{"norm": "rmsnorm", "qk_norm": false, "init_std_down": 0.0296, "warmup_steps": 493, "schedule": "wsd", "doc_mask": false}
Each number is 200 + 30 x the weight over its row's rms, rounded and kept within 0 to 999. Layers, rows and columns count from 0. The size before them is the row's rms in percent of the matrix's.

# layer 3 MLP down (transposed), 512x128, rms 0.144, rows 176-194, columns 0-127
108,174,196,223,203,239,199,254,178,145,179,200,247,222,218,223,213,181,176,214,208,194,185,173,208,196,208,207,221,160,191,211,159,181,234,189,171,210,149,169,194,241,220,253,167,158,108,257,216,219,213,169,202,160,182,218,203,200,178,196,152,202,245,222,171,175,215,213,232,188,127,216,233,226,174,234,215,206,229,191,196,212,180,183,226,198,203,178,201,167,202,214,151,170,307,197,220,191,173,192,207,205,191,148,174,185,186,172,181,201,235,185,267,158,137,193,195,206,194,189,152,256,151,238,180,183,218,192,179
096,152,259,173,176,221,206,222,168,221,233,215,226,197,221,200,203,239,230,205,222,161,216,202,166,174,271,176,259,235,176,188,219,222,211,224,214,138,210,225,193,184,202,195,225,200,263,232,188,184,216,165,181,172,132,213,166,180,231,200,205,202,192,234,273,207,188,199,195,189,168,227,246,184,199,233,180,201,231,200,225,180,178,214,209,162,215,197,169,198,213,204,169,176,235,165,179,199,246,250,173,273,240,190,172,205,168,251,245,194,238,269,189,157,211,155,197,185,179,146,246,253,241,196,220,204,209,187,219
107,153,201,215,188,232,192,193,207,233,172,235,217,225,165,187,196,192,306,237,208,140,211,178,156,233,226,183,208,216,144,209,165,197,192,198,225,201,228,156,151,192,128,215,191,243,225,212,131,202,180,230,191,247,213,199,184,156,169,220,242,139,153,190,183,157,197,217,210,217,207,202,215,150,218,137,212,190,222,219,187,231,204,202,225,155,190,197,267,124,213,193,204,202,189,185,145,182,234,218,195,195,218,178,198,209,159,194,228,204,166,176,233,188,196,224,224,164,211,233,222,222,165,214,174,170,205,238,215
101,197,196,195,235,171,206,248,212,251,188,222,203,182,213,216,217,232,237,194,189,148,232,202,162,120,188,242,280,211,207,238,143,186,184,215,148,219,226,194,205,249,214,234,165,135,236,208,175,163,181,169,199,189,234,177,171,201,209,174,239,168,181,207,227,166,166,193,212,180,225,225,193,193,188,171,218,203,237,178,216,232,202,142,181,215,177,187,217,173,225,222,165,124,191,244,160,171,181,205,174,106,178,202,233,191,214,241,202,204,273,195,162,214,217,214,163,187,209,169,238,164,209,190,195,198,196,186,187
101,203,191,201,225,175,198,182,243,176,166,148,200,186,211,211,220,190,192,129,193,218,210,220,159,180,265,153,198,186,164,144,178,190,189,245,181,219,249,195,180,182,201,214,181,168,186,242,272,217,193,199,219,204,196,223,272,216,202,187,182,220,188,204,203,244,191,148,229,211,256,234,228,184,209,179,164,222,222,256,226,204,172,156,136,196,216,202,288,240,211,224,188,200,170,212,116,192,196,210,164,229,178,178,216,171,240,238,242,179,163,224,204,198,186,186,200,153,180,222,224,205,245,226,185,194,237,222,226
099,263,204,228,233,175,189,224,222,238,171,186,194,159,231,185,169,156,197,245,153,182,164,189,152,184,228,134,227,229,160,229,217,211,189,217,168,233,231,201,196,187,215,254,211,179,182,195,274,168,192,197,190,143,167,208,170,224,176,158,180,227,169,172,212,237,228,193,177,200,143,223,206,202,229,179,185,215,220,205,228,228,174,192,202,174,239,215,200,194,210,169,224,215,162,191,183,133,198,124,185,155,169,281,131,193,139,167,216,204,212,201,202,167,189,178,175,205,184,193,216,176,222,178,240,224,230,179,188
098,152,189,226,199,148,158,193,206,208,191,167,201,220,156,217,217,223,252,270,194,219,176,177,183,237,227,169,164,230,225,249,196,185,239,189,201,258,218,207,197,225,215,177,192,198,196,217,185,202,214,187,191,289,197,236,245,223,218,184,244,141,216,223,176,225,193,203,204,246,177,204,207,154,299,222,255,155,176,161,169,206,214,217,138,243,201,210,159,233,156,209,188,214,181,228,206,220,229,158,264,202,227,200,223,188,168,213,186,217,220,166,189,203,167,188,184,181,219,201,249,173,189,178,219,157,232,175,204
103,227,224,178,207,141,193,205,241,189,176,181,195,220,209,190,187,156,275,216,138,191,193,210,226,191,157,260,261,219,203,239,160,179,217,211,179,186,224,227,180,204,248,127,214,258,191,197,199,216,137,188,202,217,200,167,211,233,246,222,184,209,161,201,202,183,198,201,217,217,233,239,174,219,201,173,185,200,242,232,249,192,180,259,171,210,211,184,165,216,158,172,196,210,283,136,196,264,186,168,207,201,236,237,226,208,243,261,232,222,178,201,226,198,239,199,191,178,190,184,188,180,184,218,230,217,214,246,200
113,159,204,187,182,227,183,208,160,248,219,186,208,163,163,226,204,244,185,236,201,234,215,197,225,203,201,207,169,217,188,103,178,188,193,204,199,186,192,173,209,170,205,190,187,186,185,168,277,186,175,199,190,201,217,229,159,205,192,132,166,205,170,234,197,198,160,188,200,184,190,212,218,139,204,186,222,178,228,227,227,154,201,178,196,218,230,184,151,323,203,221,196,205,207,215,201,237,162,244,205,148,203,170,225,143,174,192,259,210,205,208,142,279,209,162,172,193,181,209,209,209,155,193,219,201,188,235,210
113,216,188,174,219,190,173,181,170,158,242,171,192,226,197,209,257,155,214,271,250,177,200,206,215,187,221,274,228,201,219,240,184,192,228,157,174,201,199,189,217,191,160,291,132,194,203,188,181,206,184,165,190,249,193,173,193,218,227,205,247,153,164,185,211,203,210,180,188,173,218,165,207,206,205,179,177,162,192,158,223,231,184,266,203,237,229,217,157,200,216,200,257,252,178,221,158,157,219,151,208,220,173,206,232,202,237,173,212,242,204,202,252,250,178,196,135,163,207,221,213,230,191,203,208,156,189,187,186
108,141,210,210,188,133,259,186,167,134,190,201,200,179,203,199,205,184,187,228,246,218,151,242,218,196,214,158,109,187,255,207,201,173,197,245,199,193,203,247,210,166,173,214,199,221,197,186,186,171,229,235,205,207,222,248,162,193,194,152,184,216,176,187,204,193,226,145,174,166,201,137,197,200,220,204,221,218,207,179,229,228,214,248,121,197,193,224,142,146,182,192,219,226,218,203,156,212,158,132,231,166,196,224,228,204,197,157,236,204,206,207,174,226,170,172,231,212,178,143,180,230,165,201,217,210,184,189,208
090,184,210,218,238,251,181,185,192,189,228,218,158,245,197,275,233,226,200,191,218,141,209,192,196,184,136,220,185,208,165,160,233,255,250,200,239,212,224,197,237,160,179,176,207,150,185,181,252,171,186,168,191,202,208,151,194,190,200,187,197,201,186,198,205,169,152,207,209,172,195,234,171,218,201,234,215,108,207,221,201,188,187,205,196,182,182,173,237,187,174,185,222,221,129,176,177,183,228,177,158,119,197,140,182,185,176,211,193,212,148,217,206,211,222,182,202,211,198,215,199,232,235,192,201,141,231,270,252
107,174,213,181,207,184,198,191,254,196,194,184,213,241,179,171,219,152,195,231,194,169,135,180,201,285,195,136,192,206,218,228,200,236,238,213,178,191,215,231,169,245,238,200,158,193,154,194,301,161,206,243,194,153,215,207,225,202,216,185,241,160,207,250,221,228,178,232,222,249,211,169,234,210,192,185,229,263,185,198,235,177,218,233,186,219,245,212,249,217,226,208,197,210,174,194,168,177,209,207,205,126,194,236,180,250,201,182,215,153,192,200,208,237,172,184,211,212,213,193,243,190,214,214,182,207,212,126,177
095,218,167,214,231,236,191,156,182,201,165,198,231,153,252,169,209,226,241,207,245,192,194,199,197,210,223,176,220,233,203,213,219,196,199,196,163,223,186,202,219,149,151,205,210,238,145,192,213,208,208,214,225,173,176,146,201,154,226,153,212,213,166,195,220,165,221,194,173,248,180,157,198,177,205,158,230,237,158,168,159,168,191,181,196,167,247,192,131,298,214,218,253,195,234,198,200,266,188,213,222,171,263,210,168,209,203,163,177,201,206,175,151,214,184,227,138,215,234,241,231,208,214,212,162,210,231,217,187
103,172,232,162,200,135,181,225,259,163,238,106,200,193,175,222,173,176,181,165,230,206,182,203,223,183,232,194,220,177,172,132,190,182,172,197,221,272,216,222,171,199,158,182,224,219,139,158,223,175,184,215,216,286,241,196,214,234,179,177,151,223,150,187,196,207,173,195,207,166,211,244,221,233,262,162,169,207,205,219,218,222,186,161,147,147,179,121,229,188,215,201,157,216,160,222,200,207,219,221,198,208,215,207,189,200,244,193,210,217,167,188,199,182,210,209,183,175,212,180,195,197,206,216,193,202,235,184,231
091,222,175,174,198,177,188,187,208,206,197,212,159,151,222,207,173,224,201,142,214,244,216,188,167,164,205,204,178,216,176,134,168,157,180,216,200,216,152,215,206,177,205,212,205,143,216,201,285,195,218,205,220,241,201,271,237,187,211,215,194,179,195,224,208,211,212,158,214,198,164,207,162,211,215,178,245,238,193,199,223,265,166,195,153,166,176,182,137,221,213,148,172,204,255,174,207,165,191,223,215,247,236,188,221,234,238,170,218,234,229,226,205,214,143,186,268,202,170,210,192,176,244,223,182,212,181,278,220
108,241,189,193,213,157,194,228,236,238,224,248,201,192,193,200,232,169,189,238,203,170,200,221,166,124,193,231,237,199,193,159,175,199,178,201,234,205,172,219,190,218,200,248,188,219,210,174,123,164,235,156,165,199,211,191,151,192,194,159,213,222,228,175,245,235,230,227,228,207,223,166,165,182,189,196,169,200,211,168,171,246,230,208,240,231,222,227,213,179,203,185,196,234,222,123,199,179,224,218,170,144,179,220,198,172,242,245,162,143,206,165,238,211,194,232,198,193,172,152,155,147,239,184,207,199,214,274,167
096,161,152,186,199,199,206,245,245,202,202,184,200,183,143,199,199,210,231,228,183,213,255,179,180,172,146,200,165,219,151,141,224,170,205,181,221,230,200,157,214,216,199,217,165,144,151,220,252,207,193,176,170,224,214,238,194,232,172,188,180,203,220,185,178,217,154,243,196,177,244,226,238,181,226,183,165,217,163,241,165,251,168,192,184,227,220,148,222,196,218,240,232,217,216,212,162,188,140,172,181,162,153,213,257,225,280,182,174,163,173,176,221,211,157,197,192,222,171,241,207,173,176,200,230,183,168,167,172
101,155,209,230,255,240,171,179,188,140,234,217,181,167,247,171,241,222,232,167,214,183,229,228,214,183,216,196,202,173,204,231,202,247,169,204,189,155,209,213,195,214,179,172,228,206,221,216,101,192,204,122,133,183,169,255,193,208,244,180,214,221,219,209,179,211,191,214,108,180,156,198,182,209,180,197,210,207,217,202,172,203,233,184,201,179,263,196,199,219,205,163,182,155,196,189,146,196,177,258,195,197,230,197,223,213,196,176,204,193,181,182,210,231,195,214,183,248,278,176,161,189,188,228,236,189,198,206,250
# layer 3 MLP gate, 512x128, rms 0.157, rows 177-194, columns 0-127
107,181,294,209,205,207,189,198,170,158,182,155,179,221,232,203,204,248,181,185,182,217,168,194,187,181,221,172,220,176,206,195,242,225,174,167,237,152,145,265,231,194,188,236,214,228,213,194,251,196,158,163,250,201,187,223,194,155,237,154,184,204,184,216,264,143,248,172,143,167,248,209,175,176,222,275,219,207,186,172,170,191,212,210,192,201,172,184,219,232,172,212,133,196,237,218,211,240,186,251,259,209,183,210,242,177,212,210,222,204,218,201,199,179,220,190,228,175,187,163,249,235,196,208,220,209,208,219,191
104,185,195,226,226,181,226,165,235,133,215,256,239,181,230,235,142,225,163,236,225,193,208,229,164,184,171,203,224,216,233,194,222,207,254,194,220,165,164,221,224,216,157,142,163,111,178,175,184,232,197,154,185,187,174,233,245,256,199,176,156,163,251,192,204,202,225,171,201,254,197,195,189,155,221,234,206,209,148,223,230,194,243,146,205,166,161,158,225,192,209,254,222,188,199,234,195,211,152,225,192,219,204,213,208,226,186,169,188,233,171,209,185,207,188,171,227,219,167,206,219,229,226,155,176,206,166,216,171
096,255,171,224,243,201,221,215,200,228,196,238,180,194,193,193,197,196,198,248,243,226,213,177,244,208,153,179,216,183,226,181,229,188,175,151,176,218,130,241,204,202,212,220,175,264,188,197,238,159,209,201,234,201,212,150,208,176,228,226,229,214,205,202,203,168,249,118,183,133,222,220,177,235,169,239,236,221,218,200,231,189,174,249,230,176,225,272,212,198,227,190,160,192,188,224,180,220,217,235,183,240,162,197,252,249,199,155,204,216,200,238,185,198,186,136,192,189,217,161,164,224,175,170,191,217,133,209,222
097,175,178,209,187,191,176,211,157,223,228,231,150,225,232,131,160,173,226,218,225,254,302,154,200,194,164,208,127,218,207,213,163,219,238,208,211,159,216,189,203,159,228,195,224,204,136,195,192,152,226,232,198,187,192,202,265,172,176,200,201,183,196,192,144,181,225,219,210,249,165,187,185,178,256,214,200,182,214,156,172,159,169,236,216,160,210,191,170,178,181,171,213,213,207,178,220,173,189,158,219,198,249,212,201,162,182,163,249,210,213,230,199,198,182,169,175,225,282,178,181,187,195,188,174,200,230,176,188
102,170,206,201,169,206,228,199,180,203,153,227,189,232,187,213,213,245,220,180,209,189,190,220,200,141,238,181,186,217,225,241,237,257,173,215,174,190,178,207,241,237,230,186,183,187,177,259,203,193,175,160,177,224,232,295,201,228,203,221,227,299,179,190,198,195,164,227,177,231,216,190,203,184,232,184,188,166,173,217,188,231,211,175,204,208,179,203,177,160,246,236,155,165,203,192,195,175,229,196,203,195,188,239,128,220,224,186,219,261,166,221,121,231,185,146,246,217,200,209,234,184,250,206,184,230,186,251,199
094,214,192,138,228,222,218,210,176,170,219,214,156,265,247,185,231,169,199,160,168,187,161,238,199,210,160,252,245,169,164,154,142,216,172,223,166,167,196,159,186,212,179,168,212,206,200,192,202,192,206,220,196,160,185,184,144,197,208,213,164,240,202,213,191,161,198,159,213,153,220,206,197,215,130,169,166,277,193,221,200,222,152,175,218,150,189,194,212,153,184,157,205,168,164,198,240,170,198,239,173,199,140,192,230,232,193,204,179,230,224,203,225,198,253,209,213,231,175,192,201,189,262,173,198,253,175,213,235
100,209,165,273,182,197,170,219,241,217,151,159,183,167,194,181,171,238,265,257,189,197,222,154,248,197,220,182,261,202,222,200,202,192,175,246,184,222,209,209,208,203,173,155,197,233,170,187,183,237,179,172,183,211,201,152,204,256,215,186,198,156,218,195,226,214,184,204,230,223,212,204,179,158,189,193,189,193,232,209,198,206,216,232,160,204,216,147,211,168,138,189,216,221,231,223,225,204,213,154,244,185,235,181,212,247,239,204,175,227,160,114,217,155,231,161,211,163,186,214,227,228,149,235,207,268,224,222,164
106,179,208,208,200,183,179,171,191,160,140,215,154,240,213,248,180,219,256,290,166,176,196,216,141,209,165,199,217,220,192,199,250,238,247,162,209,222,257,215,195,190,198,203,201,204,196,236,171,199,208,160,223,196,215,206,204,187,188,195,219,184,249,149,243,142,245,239,166,208,243,176,156,202,203,231,176,213,159,178,222,240,213,189,171,143,205,199,163,176,202,157,207,222,196,190,173,172,247,213,197,260,184,201,179,212,216,200,145,156,202,187,171,197,196,218,254,216,244,217,201,194,278,185,191,242,188,160,183
102,163,226,188,118,143,216,195,191,216,227,191,173,239,152,210,217,171,198,182,199,219,246,228,209,186,202,198,210,189,204,140,239,226,233,137,164,252,147,235,199,204,164,251,172,234,153,177,200,251,188,150,217,251,174,229,212,232,200,238,193,185,215,232,206,160,216,168,166,238,186,187,225,198,229,217,227,138,174,169,182,218,161,160,211,187,230,179,236,215,188,215,226,206,177,239,238,250,225,195,267,215,198,230,242,198,141,262,215,213,203,186,220,198,179,206,215,220,201,199,170,197,230,213,236,171,206,224,216
102,201,200,174,223,217,228,209,201,133,178,205,197,176,182,197,217,172,153,230,168,143,229,170,194,213,155,144,178,170,186,153,186,188,177,140,187,240,235,201,192,194,240,193,200,186,179,245,204,171,236,147,202,242,218,174,235,239,210,236,193,242,157,230,153,188,186,182,175,179,186,209,192,205,147,195,201,225,196,167,198,200,238,193,269,253,142,245,168,231,173,284,164,181,207,244,200,169,224,200,211,189,183,173,221,207,208,244,229,195,185,186,204,207,187,205,190,182,203,210,149,202,206,145,212,176,168,124,155
094,208,182,170,220,268,251,188,225,172,240,168,210,203,179,208,180,250,197,167,198,213,194,175,224,164,213,195,145,150,204,220,175,202,228,229,236,212,238,242,210,235,225,236,156,222,150,189,245,149,173,248,260,210,185,210,270,242,218,237,177,218,202,217,198,190,213,130,170,144,179,178,201,194,189,243,238,185,224,210,252,197,180,239,223,213,210,239,198,216,226,203,179,183,203,162,155,215,211,199,228,165,205,219,225,206,183,233,194,240,205,213,151,178,230,187,226,178,157,182,142,248,270,187,182,213,177,197,213
117,215,221,216,206,258,198,135,213,198,240,129,222,217,190,266,264,220,226,179,201,220,156,171,191,179,219,205,208,174,186,192,166,236,221,234,157,214,189,181,220,218,195,181,182,205,224,213,207,222,188,216,155,206,163,153,221,217,216,213,135,145,219,194,221,140,185,165,213,177,189,159,239,220,218,264,210,135,198,152,189,193,182,174,185,226,195,126,145,196,209,211,188,229,219,258,212,202,206,209,208,203,155,212,219,171,239,212,211,186,227,191,197,256,217,170,217,152,175,139,198,226,204,144,213,205,165,203,202
086,198,270,228,114,172,210,211,194,180,185,221,181,212,217,260,207,184,156,197,141,180,227,194,222,170,190,194,199,154,222,153,204,219,202,154,234,196,214,165,177,181,198,231,144,142,232,192,218,175,201,174,180,222,227,276,176,210,157,222,162,162,183,187,213,213,208,182,220,159,214,185,210,168,168,210,157,193,258,180,214,149,191,220,222,192,226,194,245,164,174,200,201,178,235,191,245,186,189,216,205,228,141,160,194,192,213,248,207,190,175,231,206,148,181,178,253,184,163,127,142,187,208,173,215,191,187,199,193
102,240,173,208,247,193,232,210,125,229,249,202,201,203,177,183,208,233,236,244,215,153,281,165,235,198,176,222,198,252,231,165,158,237,182,224,195,194,190,199,254,195,216,261,228,201,228,214,226,177,157,204,221,194,187,157,181,186,214,234,179,167,207,217,213,211,235,186,165,244,191,139,150,188,190,240,240,166,210,137,185,181,188,193,189,198,232,282,199,167,180,205,233,210,259,232,173,210,233,153,178,209,236,176,233,166,201,226,219,200,214,198,186,155,210,143,188,217,232,195,195,204,188,200,226,169,197,212,173
089,221,178,177,211,210,251,173,206,237,215,173,211,198,142,171,187,151,193,224,233,191,264,157,241,183,222,185,193,214,193,215,200,218,238,216,154,220,258,221,200,282,224,158,100,221,188,154,197,177,140,211,218,206,205,225,211,140,208,184,163,189,221,210,180,258,161,209,197,211,200,230,206,181,231,218,172,197,184,238,169,212,188,201,192,161,235,182,254,204,196,215,229,227,182,193,176,198,182,200,220,239,164,214,226,256,180,168,185,210,199,183,163,246,267,231,159,235,182,199,231,199,204,234,158,246,190,197,190
108,192,216,181,211,187,200,198,232,185,211,168,157,171,162,203,223,213,188,223,168,225,181,145,251,183,208,174,160,193,217,206,196,215,157,183,139,175,219,180,164,233,117,199,239,237,151,208,263,197,184,245,224,161,205,248,268,205,193,181,143,215,235,164,167,234,198,190,186,167,232,246,128,235,230,193,232,200,175,208,210,131,233,234,163,202,159,197,225,208,213,219,180,221,205,251,196,201,185,158,201,188,151,245,210,180,217,135,191,236,195,189,165,176,222,208,210,174,223,198,214,200,229,183,195,204,220,182,248
096,175,218,213,151,237,236,88,159,212,188,199,155,255,204,203,210,193,181,183,179,170,158,205,201,244,208,243,175,209,193,225,210,266,179,241,214,119,183,231,168,201,215,202,181,205,191,213,209,195,181,192,245,161,197,212,186,184,225,189,196,179,269,160,189,244,246,194,156,179,196,192,232,157,212,196,176,216,200,201,158,150,173,253,202,219,201,277,180,201,158,208,158,206,204,215,202,227,179,241,206,194,170,207,187,200,174,251,219,184,161,207,151,222,186,232,187,190,233,178,198,232,203,266,198,175,168,218,201
113,213,159,175,182,194,195,198,188,223,208,170,204,211,181,215,180,273,180,240,206,241,232,124,151,267,215,184,194,202,220,148,228,185,161,150,175,236,183,222,194,162,184,242,159,213,212,220,201,165,202,205,257,219,221,213,192,218,182,186,201,169,208,214,246,183,211,136,184,287,276,257,217,206,207,232,211,200,189,161,207,184,187,184,246,194,220,180,235,227,177,235,178,180,226,214,168,201,210,196,226,198,206,194,205,187,261,167,157,252,194,162,196,235,197,160,191,213,181,185,248,183,232,162,211,205,217,204,139
# layer 3 MLP up, 512x128, rms 0.146, rows 177-194, columns 0-127
097,213,170,227,200,172,182,188,261,188,207,194,224,167,196,217,229,168,170,194,224,216,174,167,242,177,230,150,192,199,168,244,197,230,222,182,144,220,245,163,260,214,174,131,191,241,233,224,202,244,244,192,193,200,167,140,229,315,261,189,205,217,169,206,225,232,187,222,189,174,216,222,220,246,211,228,167,194,212,229,236,156,166,215,183,237,182,187,224,252,204,226,222,221,198,161,203,163,215,195,182,222,225,199,236,220,251,227,230,235,193,218,197,194,193,222,197,243,168,217,148,189,233,198,209,217,227,209,171
110,152,132,260,210,230,192,208,230,175,189,217,225,194,239,195,175,202,154,217,205,213,189,202,156,219,166,213,250,213,228,229,220,196,251,245,231,201,186,220,169,197,182,181,218,192,209,195,171,211,196,195,217,226,199,254,191,281,237,192,229,209,235,201,149,222,188,185,190,167,182,235,187,161,268,182,241,216,198,214,220,249,169,186,204,155,115,174,197,211,243,179,213,179,181,224,180,174,199,243,202,233,217,171,127,200,184,198,199,227,214,205,212,198,149,157,194,164,161,169,221,231,193,203,101,208,205,197,213
098,219,198,225,200,171,220,194,266,264,241,254,206,241,197,172,215,200,154,151,159,182,177,166,211,164,212,255,247,218,181,217,213,220,216,165,172,180,199,205,202,290,188,157,182,214,198,214,176,237,210,189,152,176,159,163,215,145,186,169,218,240,204,197,191,230,157,236,192,188,155,235,182,249,238,193,189,166,240,189,191,195,217,195,199,260,211,208,196,210,181,215,177,245,179,208,233,196,177,196,240,217,184,206,184,216,188,156,156,170,218,229,177,273,246,219,186,195,217,187,150,173,259,205,251,178,198,216,218
104,200,194,263,213,236,183,216,220,228,202,211,182,194,206,186,219,208,197,178,184,210,217,173,183,210,159,182,203,236,195,182,204,179,168,171,228,215,204,279,210,238,189,167,201,214,247,170,222,249,186,185,205,211,229,208,218,173,229,147,209,137,187,172,162,223,212,255,214,206,159,139,224,192,186,170,269,187,226,221,200,186,198,164,188,171,220,248,206,225,227,193,187,142,232,247,261,151,236,179,208,211,206,197,202,183,196,166,173,246,213,200,245,257,167,278,223,207,203,149,209,159,203,229,135,203,153,168,222
097,225,188,219,247,195,173,229,179,201,200,189,172,216,218,215,184,182,210,197,193,166,208,208,170,163,231,204,204,193,237,196,205,184,264,196,223,170,183,253,212,198,191,208,251,165,207,188,182,217,204,193,233,185,247,102,176,229,147,241,148,214,175,184,191,216,230,202,260,209,193,262,176,174,209,210,183,195,173,198,232,188,208,250,161,131,187,225,195,204,184,175,232,241,231,168,207,189,162,144,181,186,126,210,181,157,166,190,166,218,210,217,274,231,224,169,151,174,167,177,192,253,211,192,182,181,213,261,182
097,226,194,229,204,206,170,194,209,163,217,229,202,226,234,227,187,194,122,148,250,130,212,235,239,202,199,223,217,179,224,237,224,173,151,224,220,152,248,183,221,208,216,224,248,189,196,232,188,156,196,149,148,149,187,178,182,195,229,212,235,183,206,198,216,218,158,175,175,186,169,171,186,159,161,191,237,162,222,170,191,170,200,222,189,181,190,253,213,174,257,210,184,204,213,161,255,193,184,214,222,170,202,207,236,191,225,230,223,183,227,233,213,180,200,192,190,140,223,238,180,204,180,227,191,249,171,305,213
103,218,205,250,188,218,291,200,149,214,222,173,122,188,184,195,251,228,251,225,222,191,281,175,198,179,199,144,181,205,204,205,180,218,145,221,224,207,171,207,212,211,147,207,192,201,181,169,206,242,205,189,194,195,199,183,187,203,193,137,236,166,208,190,191,175,228,187,236,243,212,176,220,243,161,187,254,225,197,219,197,155,206,144,211,177,200,191,161,171,172,185,167,198,203,221,247,186,146,201,239,162,221,236,205,172,143,130,212,171,188,185,186,229,195,155,237,215,224,177,241,204,184,193,191,182,166,233,181
115,234,179,208,216,222,233,242,203,202,242,194,230,139,169,181,215,192,189,168,181,248,201,220,229,209,201,186,202,191,182,225,217,198,192,256,178,161,171,200,178,234,216,172,208,146,168,228,216,194,195,195,229,206,173,194,209,232,210,168,196,208,154,186,171,184,147,184,235,164,184,180,254,171,178,130,174,193,247,248,213,155,177,207,196,268,204,236,249,220,157,215,178,177,174,144,253,178,187,208,193,164,260,178,217,179,171,244,186,157,184,273,180,182,222,201,247,207,272,237,168,212,164,216,198,167,224,208,221
119,213,250,163,223,227,221,195,182,211,237,189,241,195,168,233,245,177,177,231,254,153,228,224,193,195,244,242,221,219,243,155,203,200,249,167,216,225,235,180,209,244,194,254,158,187,217,161,227,229,179,127,198,226,167,203,167,166,244,168,254,176,147,132,190,188,183,219,201,175,149,172,210,205,205,159,130,207,179,188,213,211,199,255,188,188,192,154,235,184,184,171,201,175,198,206,154,206,183,206,207,256,195,215,174,223,260,195,193,189,210,245,203,196,210,192,188,178,195,244,219,193,207,187,247,154,235,240,197
109,243,192,183,208,218,173,198,254,257,186,202,265,181,221,193,178,228,229,210,223,194,188,155,187,187,262,225,220,190,176,192,150,189,210,236,235,157,194,173,250,268,184,196,187,193,267,207,227,183,190,229,224,234,152,204,213,235,189,207,236,185,223,162,178,154,172,232,175,183,214,219,239,204,175,203,177,130,208,236,176,159,196,184,202,187,261,161,206,230,244,173,174,152,219,179,187,204,241,208,168,247,143,214,161,195,224,245,135,205,229,165,212,207,164,213,196,222,240,235,222,158,218,220,205,204,219,197,171
087,272,196,191,222,208,193,171,220,165,194,278,113,194,221,189,204,184,217,157,174,154,188,198,226,210,252,228,152,214,224,202,213,230,203,215,168,164,191,216,196,161,215,210,167,190,118,214,203,190,197,231,195,175,198,207,198,155,183,204,235,222,212,158,161,127,173,193,168,191,224,197,178,182,140,217,146,186,225,168,202,213,208,233,180,176,236,189,209,188,221,217,211,222,188,234,187,176,232,182,169,211,193,195,172,233,219,208,189,223,152,263,236,202,254,238,181,142,201,195,226,199,267,195,208,152,248,218,229
108,262,173,171,199,249,222,167,210,199,166,246,207,185,140,176,217,206,185,251,176,159,184,236,216,180,138,165,168,215,195,172,220,189,283,246,195,244,236,183,186,245,213,168,194,225,186,192,203,182,146,267,195,170,169,189,216,178,212,216,209,218,177,216,177,193,183,213,224,216,163,232,208,177,201,184,208,245,175,210,239,247,232,240,201,206,239,203,203,169,254,198,239,214,163,187,175,171,159,242,181,160,175,220,215,189,170,235,213,188,191,234,227,211,131,209,187,217,200,255,208,179,191,151,172,219,131,226,205
089,160,152,207,210,177,119,208,197,186,179,216,235,181,226,207,230,164,229,126,192,208,138,206,231,236,201,238,183,231,228,236,120,215,241,170,177,171,239,171,211,168,196,191,192,179,222,211,203,191,206,194,178,237,168,184,170,249,245,190,181,206,222,195,221,129,201,201,221,153,262,222,196,198,208,178,232,214,185,188,192,231,213,184,210,180,206,234,212,233,165,214,157,251,215,174,204,174,200,230,167,202,240,169,223,212,203,222,189,164,183,208,213,114,148,228,203,203,240,197,164,177,249,227,184,194,138,177,199
105,237,237,264,172,238,234,227,228,248,196,140,193,205,205,235,215,242,206,172,198,233,214,177,154,161,150,229,204,218,205,212,214,177,152,176,225,228,179,231,248,195,193,251,222,179,237,212,176,184,227,191,178,206,198,190,264,201,209,153,188,166,222,209,173,139,271,263,207,222,189,175,195,247,175,218,230,222,197,204,217,169,179,174,198,183,205,223,220,202,171,224,170,193,233,230,168,187,200,175,199,210,199,114,213,170,149,198,151,170,227,181,206,249,141,256,219,218,184,221,194,151,161,196,199,218,217,205,186
090,233,208,199,194,226,172,221,162,259,222,247,208,220,187,200,122,250,217,182,165,229,235,184,155,209,177,201,213,240,212,237,201,176,184,186,126,232,186,192,227,173,237,207,190,170,216,236,172,155,202,173,185,154,245,270,209,151,150,269,218,178,194,189,228,246,172,202,219,221,177,206,259,221,170,248,224,197,188,180,231,214,213,185,199,207,172,230,200,164,233,183,214,157,158,174,260,170,232,226,178,170,224,231,203,212,197,191,181,178,171,197,182,209,213,186,195,207,198,157,193,222,160,139,188,171,194,238,152
105,248,170,210,265,215,220,243,251,207,214,197,129,177,211,221,218,172,164,178,151,266,199,150,245,188,147,214,203,185,158,190,190,186,134,185,153,160,231,190,181,239,170,208,230,221,148,181,250,203,224,208,179,168,168,244,221,184,177,171,183,220,196,165,165,208,216,225,202,190,236,227,163,207,182,186,209,190,200,186,188,168,224,228,204,232,153,212,253,234,244,204,189,202,236,190,194,228,184,179,202,138,202,271,189,183,243,159,179,203,194,175,226,139,207,191,194,187,191,157,200,224,223,180,195,223,239,235,240
097,256,215,165,241,236,252,191,209,167,164,192,247,224,214,235,225,240,194,222,222,174,183,207,127,226,156,237,201,210,206,188,164,167,178,235,214,178,173,208,217,260,215,236,197,174,254,206,218,238,263,198,215,180,159,244,150,156,202,169,221,193,202,208,144,199,230,197,199,150,190,199,225,184,182,243,172,188,202,203,186,256,214,159,245,214,232,216,235,231,173,216,215,178,196,172,250,160,186,198,216,179,177,240,248,217,185,228,123,166,241,197,183,187,206,240,237,233,214,239,172,189,167,237,192,186,186,189,206
104,205,209,244,223,152,181,190,196,207,190,232,192,169,224,211,206,219,178,227,177,186,174,222,223,187,196,160,216,203,150,172,138,180,173,192,189,208,242,254,159,207,167,197,217,195,225,208,231,167,222,165,217,168,214,240,190,164,172,169,204,180,204,232,213,191,250,190,254,242,191,244,168,195,214,205,218,179,173,189,124,195,251,185,237,230,204,173,223,214,216,250,211,193,200,190,198,206,154,246,179,255,176,251,210,239,183,155,82,201,226,186,194,219,205,228,193,238,168,222,255,144,225,161,208,180,164,220,188